{
  "head_dim": 32,
  "activation": "tanh_gelu",
  "rope_base": 10000.0,
  "qk_norm": false,
  "tie_embeddings": false,
  "parallel_block": true,
  "init": "normal",
  "init_std_up": 0.058,
  "lr_mult_up": 1.06,
  "grad_clip": 1.0,
  "schedule": "wsd",
  "decay_fraction": 1.0,
  "steps": 3446
}
Each number is 128 + 24 x the weight over its row's rms, rounded and kept within 0 to 255. Layers, rows and columns count from 0. Numbers have three digits each. The size before them is the row's rms in percent of the matrix's.

# layer 8 MLP down (transposed), 384x96, rms 0.288, rows 259-292, columns 0-95
108:178126161100138114109144123093128138082107162119156164125088135115167121139119127127121172113123105125122141119085105130135144125138112153101125136121131119103148139096113144174091123173100131099099121094140151123153139087107168128165127131109105154168127124145096154098185141076116154131
104:143131124116090123125159128125111137172145112120146113118129145118178130131153155136100180109169097125132172131149127061103096154127131135124084163095104109077131154155145106123135125101122142141150162126120121136152094129107151139130085145106187132111152142128146123081088154103135143122
103:078132138189133116165161138125104122125077105111103110160132122130088116125100119132158106106126149104100121134161124143121086131127133144141173117164129102142102141159135131149167093123096147168116133116172136155126148129118130110156151125157136140132088123158182074102156106136099139131
100:127166134106137089102131150151153125151122106169142136133129148150111108065124120138101140118188140098148155126122104145118090119153088129151111092122156097122147139103129105154153123105094153086156123103146160146106135149110083153111100127156133140132145097151153113108058152134123119106
111:123096108152093144111102129146136092128140133111128148096143131143129136118182115148108112155126131159143155109102134139137138122139097102100126140129156130095121105103138187179061154153127077126081161113117128145129112159125112073123122105157116084115121103118187144124130142108132103147
092:095150123105124111179164135153174141150122123138179128121194156131143171092130150192133135076118094143128122141129104139145144134109137147182105118116113163119163118141127147110139101118173116150118133147155143152093123133174121163129135127156156136111126140093120127126136143115104102136
112:122090151121113131104098099142088129113141116129110149114124119110200134129100104115143144077123147072157126141107100121147116113118144083129122112131133150126135173098142139112134116103119115115185136161122126121146166148175108143139103134145150134085203113143132111084113146133134123100
100:097144108101148095168116157110106137130143138136157130132096105120098158111105101112097114159156128142168154155114165141125143131134149142103095151105127161175145123123110127099152151153112102110102104130117104101161128134174103175106102119134085197135131103118159153130083143106109133126
085:134105112160140137116077156128154132155156089154109084120136128130122155107118125130111153176107132128127131126190157118142140149108121118115139153113130130135104141123146114124158152135142133148134156094115115129083143120139125148116109106156067171173151090113160134109159190146069128109
108:118152126145101134134145117116127157156132153139090143133168156129148128101122175104114090104139140067106169126149109123126126117128143160154153145123138130093078089163111116163102141148116125152130116105132127107099094158105143102093174128085113110140117137097130102128099190170119108140
094:136143165117127092150141128126143137097100172144108105144067136182178135117142143162138151090172147083124146142119154142132149068120135119111114124104106099125159168144122159086115150124141135137137136106144114145115126157135165143148102145123112158128142118100157108111099095172114126101
107:127163134137080138104171130130156087159129135135096115124114143075138146150167125139136140133110127127150105129116097139143128115143111079112154148124099149125146129115117073154117145140111087092148115130149149104130176106121142103172143130134133158122122147131136091151111131109111085039
114:111119115148120088119151146122106129125138140144179131091177175150109149131090115113123102130119134110126081104081115129141119146156149169150187178173131087079138084112122136113136137110168121101117127137085120137111151142123110119137133072137135105141145111140168114136133103131140129115
111:130121122184104146148117114146110092122140092147140099129175111171116157145127123167136173142127116121113144105120159077107085086126137140139117119113148130098170138134122118110142060107100119141117099150105090157130097127158162125105086157102102150160143133122126143132103108131113146094
096:097101127137107138122148120111115139107118136163143112082112130171155174139128084112117141111154089129127140155111155129120122132099147155064169114117103096097191115174123159145114122141114087154145164086115141119100126149083121089105108108141118144126118144167133091120122131136111145135
099:154129103110163093128152111174141118131106143130111166147093116155174139138128174187114123113070130117147117120119110119101122126147093134103119158076102116139126110147160134118122160129156146089143142125125155134098122169126151113128090144143115143116091114126101175128080145091160149132
106:116157142093160138136126121130134158120100177115124130129144124093145103121113106084132085156102094128138088125105128163131107153081108155141124146165120076111128133120159127109164123116097129124143096167102196121132109148103136146138124163140145125132124081100097073116096138107137109114
084:130134152068160136134086111114162175137100100119139138111166088117101143162175151128128172146127146128163098109118128097119105153139125144149141140098117141122177092108128104176129121160158109127164105153109073132129153131164070104110141123138129114124126114154100119127127131120100129135
087:161072121108120131121116104104155106103131122106105116177120146144109125155099142127136143108115164140117167157099088147088138130159143132103133084106105132087139159118118145183127126137091142131115089125106099128110136100110151126182134135089140118095134145149106094146182125119105145169
101:109128117088091115111130115160153141095128103114128197125096130141131144133160108117124155084104158123109119126116082128168153109140117101109128114141114137149184120159130089128098146131116133104163131158143133124138094105119165141171078100145130116148183145128111128109159171139162129148
091:139114109108138108099151107106121160129120167122165132154125113099090126123130131091119130158105151108204093161099151167129145146149133109156136136173099124086108103147141117148138114051118131112119118104093123106121141157118105147127116069125136110125133128153136143144121138182124153144
088:098151140165125096167150115146149127145084150107137134173143104103074110139107121145129134119107125125117145104116082133157130099151122145148130169144141130157102128145136097127102142134126134129158154139144129139093081108107183178130137151140135126115072117103126113123060131136146165093
083:135117126179158137127156161080104168133113147140137095129097140085103174109139152109101161125131103130109171135150146128096154140141156137180132128125136173142129136091126152117119126171089133115107148126114130139134140112119163103141130151155109150110187149147091112125184132103148132105
090:128148155118057143137177103141190119099149134109096171135138137155126127124106085171105121130162141152130149114154136103153121102112143097133145116123096140123117142106060111128167145111148130168157136133082125104108157146135115115170120088120146147134128145147132106110147132137105142154
083:132124107102130126119110177169131101102120154148132115157121116139126140153152095153134145145144119160141109129125123088142133165125112147146097135091161125168141123145118101078140139177140118171171142153135180118101138104139108082087114136151095152146122144115141164164077141159124162107
097:146128143144105110088143129106108147155081109128126098165164153127125094086114112175108131079091104185097115140147140122153074154122134163121165142138114094135096158110099103135108114112107159138126093123152120154144107110109086107124134160111158131128122120133125111134113121076138126158
086:143130138180116164131118093143112067141113109108129145142106141125115156107150124123118095097161120136118138108149208094114125123127116103173097164095096118151132118121122134142164135152126094171125138124170139112135118110130136126154102150130102156139083116118174107153176138101138112154
109:154113132145156127129156116124132119133149121164143167153127106077085139071094087136076108132086110126136119147134135176149180139109152142101142134112130140090138065132116113150122090105116090091156122146114156090135166152109157117130127125163124110145098100113138121127146131126129133141
092:123098127105180106134148127139151165148119075121164155150133167120127136097064113153095141094173121144146139125119140122157137136130145133129136131124118134116125155148122135142132149088120087136106123083131128118153133155091120116132126154142097148099155078153164140124150115144140107046
097:135084145112150121153153106107120130115119110099078086098143186153139111146139163164115162105169143102124122107137130111145144096163137144090138127117127117098180122129134144097073127136095148125146126126113104124107102126189127163142127136131142145132126128136105122059135082143139125114
107:111150110122146123120143130155113114082116150126140122134108116129137114120120153101113155113156129113122151146174089108064109123145149104088126135135076141031106145178153103119160103099106138137144126160158145142135106130103136095106097135136157143122139113126121071144125121137151122127
102:124136146102152134171135168118131142147155134151154117150149103110081150117148080127141126107092157152145162150125093081054138117127102132104139081119140150153121130127121122119127097164117106123078154147128140163133151135124151130118137152130103127148094089133159166096095100107163132131
100:132118156173101107147108154133131117142125152102161102122128137097140167115155139157125126128131149148130143118100137101133121147121132132094148109134140133117112126116143129178067141076112133145076099099102151103082105156129106132134097149136142136158111147174117095072167162175107103123
100:131127145106115120134131125168094137112126123120147092135150152148166133138116125190144133135142123122136179141122115124160146074142125093139141136077124127097141106153174099134131171098137150118129172089097147108134049128131167127121121133097121113172159135117111128099085117117136114109
# layer 8 MLP up, 384x96, rms 0.295, rows 260-293, columns 0-95
103:110095150138083147112104147139099110139156132092124177111136174148149107117150090117146126162110130115090105112120130142083180149131112124099086139117142125111144138117142079151114157159156163153144115121116145116133177171102117145121125096126087113116088101164126148126123116105158094139
104:141094129147124123149097133140113139133152145129105077107117117163126154144130133140095112122120139184144134138050118161119125149136131117105092137096156186138129137127112111145090152172112149139170112146117124101110079163116115123119121155169101097110127101112095159128138170161158124124
102:126089183132139173128138136111136120128131147085147107123096117102106138164123116184113101121183123117105173138154127124117085147112146139136091098120123144184171139153093074121112126107116125100162123093143123122118131123165137162148115119125127094134160125119095088121098121155121114151
104:104149146121186147145124131185121160162161171110147133133111141141099152135125142110142150137141140164085105096139095135143113115141121117089134151100143098103107126132100121136144183148142142086134131141074096137112132137113101123128102152095157117112153150098103108111137173110119165083
097:136126161125156146138167127096122110149141153140156143119086118143119100151112125091134157073138151114160141113112141118127124112144099096128136151112183117112126134138132114147133120132115137152151171142134110140108122140127126094159099085127104189158114127184120169160053127137161160132
114:097143144141142111074093126104082124144138148136128124080093096107159117137162161120144154125132108133127172097123128101182145123105131112145149166095158128119162141133094141141143098138140130108181123160143131150134169122079105116150124121127153148114138169098139164105124126125156162090
107:182129116125055103082089144153160132102130161098120142100104159143167110147134170111110130132119160083126103136142090154146108161122122132135162136106092130108128116123151103147154137145115140147166167149201099128116109147107124098120124111129151097114139113125113140147116122137122152137
093:125135138140112106136179092153139089120119108083118157117124117149108093142150192124141139124105153119169122197109126141105092136142110173116130169096089140107129097150088119107116107143095144131126126141117146111112136169127100126143143168123130130099110133141099111166112079108152141109
102:131118091129114130099134135148143085139148131133144136159133153127115072102155124135201113148104116135124128099145114116116134145121099172132138125140145123147168151099089100143177128067138133147163144120124120099140166122174108140152181109099091130142167137094151125128130131096155137108
092:133092099141160098133117125144110139141135150085132148172115174097125132122132135110111099146102154154110118109174126143127139129146114088083108096149096086103157115105110132116182141165126207098124114118165109176149111129111105131147158114143126144101131137140101103140139119112095125138
100:129133119177127101142148147132114135122117161129101094112137132151118086138136140128126130113174135153156155113185180106167129082185090114124109127150136097126163131100119100150142118131131124152130099132128129093134114086087136100138084117122120141118082145115145067152118152113158154139
110:122109134123085087129109170115103123108118148133128136114138157156120158112134127147139175129148115139085167122131113085105166174088091109132126125120142146098123117127059133077159139122154152167116113158112116133120102171099120177119142130105136166124136156122147119127092115084111123141
103:128099100127102116112129136115136123144102103191136093168155098123161088116150123116121089151118159124187147126136205114169137113189117105115159136122115092143124156133105139142159116104124154120126095125128146112115099108093111109135149125142136159124140124169115099108120129121129129083
093:136141105127131139128112085137124135116070110130109126091149129097106098116135097129092119149111164113181117128123147176104154171143145096131096143120108169144091140068150110155123172115133151146118096105135152127187134093133098180146153118136130103129146130122096121121106148141151125140
105:129083083160151160126128151089109111095139123123127111145153095098097128153141171143128109152114108118133124111143121168111157135114156131162114148186142116125133129135135110110078136139084169173126109140161172107101134144160118120131126107116138121155132163146088128103107064114142117100
107:136174136122099110099165138121131148139087153101115159140121110114119154105151133136118115111055099125129114122106118114151140130154081129186154153091127130161099137088165166166151175126121147087140129108111145141117161103131105111081141122123150120120120119113115115141107131124155142182
100:111161111121126119103123157164128137154129101118111100051103151111169134142130087110118145153098139109126103105174122142144093097115112127134136142133068129165145118110141127106155133102168157154134147147117114103134129148123138107130126114114138107104123137070095111080122173075127148110
096:109132154126085134107119144140124148111140155158117094118156150142159136122088158136116116164146120116139122139137127094149140126149104149125078129125133105121089117164146120151121117106124095141143147090106105132140107205139125150118121178145126145101160106121088081126086146119103054110
103:106139128122112182113144151084139128129144106144121128123128110116116122162116139172107150149136140136128162129196099166156128115139127107130147138168142140180112172061110106132114187118096162123160149154163127142123131109139099141162098138173106094138107137130118106146127132124107103129
105:130126126136082158151152104163066094114161135119183075103120101091108115129157130126080109116119121152129171091149147110140113101160113098135111126134177129129159110132127157122113146146098102150124121123148138141134114184140088113141153132088100116103155130146140138141111156135098120141
088:130072152118136143158175136088186126123158104139130109091175142130152148117141156098108146165109140106110110136166113148121128131113147134102080099126155155107129088136135140152128136143135137148098131098089125160116151129133113123132119099116146127125174139082073143141144076129118092118
102:116099148090100168142103112143139094125153118144149167122135112160152097141132139154140120122093176144133099135091106115150086110106112103080120123138146103132123083128150092114130115093150124138136087157154122112126095108132065141134123121103136127155067105138192142133112135152119144134
098:088166177117142078155110137138135177129084110128143110122123158129107116130138120143151113167092139099160114122137148133159144129137121095115080144146138090094153110096165124139140118155148183138095093105100115139140111136141072110097140115133142137165156109136125136126135088126110099157
099:114153178182174105125125129070137141152145127109101182131155156131132121117087130097129128129124120099151143137110177161085130098120140142147140138169104126132122109116136122106066095116134119094108145098111138106127142129088101132123131180144137146147137091134116111104137108096107122162
094:121148112123127152121168156091147111113113137126130160162089112133110149078116155115132096157167170120117067082096112114143155118120159117129115166123129111141108134119136139097134156089092101121122127135114138108157131170125159181111117146141109176119136163115142144111082118176120126131
088:145125127118147149110162163095115143111142149134151129153133100135138146128127158147132151125096154133125124124113059136111115115117178122131180140122137147147105158125099118165104145143146164125188095116106118109133163145155103124126164108126142094129212117113121138127087138148089091121
106:128125174180147145114169131115175157128078108134126126123127139120108147097114142116110128148094114156145139109165084117126129108146144085176103106101201124119126168107112142113096149104144124125110112133135101133150127178107109171142086146144141149126144133156149156114116124121118156097
089:156107123144178131108138148099182115125119147159100144140107148108160129103193125131118134131116143154137121123135158143175145134158093105129138100118121148107134139127124115134177129141129149131150150166124090127136166139130059118155135130151165132134104116117084093102109146127146104195
090:119105110131103127105116128137122113108119122161140087138144117173115122110070121130157141166129148101152106128173133087154141130128143104127129115110127136111175115120055137145136093158163138120130094115139114196134159149116143147110093165107078118102114117124118132169122132148091110157
118:108136119181103150101094108134145091118127138135083135118179141162144114115146089133100147121113103124120150142075139096156133105135130123136128164142148175135090155125136075116142144156118120079147110137123141156093061128114120137109112148133160172156121127111136171120132120103101137143
094:150130124156082147106111109079112124144156093130145146105126124181096074120152143133114096101133150118148164129153132092149159166115173115122141147119150124115160110070129135126106126129107148155144097159114143118108099055115125144114117109133152151154124126170155149134094136125141120144
095:136138126128100125131131148137124162147144148147160097136097137141112117153109151149139093114094137129091130123119154162121133157090120126093083118158109154117115122109113153167113135133150154130153110089114089092143082156158097160135092097107125146096175119171169169148118129078130104157
098:144117190120128140103060134156122141158100110128134091123168114151112104124099165158133153113149122110083141181148144145150129122114086087118123132102098113112151118146110105176139126140127157134113170151140128141130108157121098125117104115127134184105134144168115149107123111150128160093
101:177164098130159110120155166115140185141137117135128136076147174138076138133167156111119128135115130103145126140120112127124132164102123134131089154086149136176127142119147126139152147131092080113129100124129098126132141163127073148137120111106148098089127110103115143088089102133156117133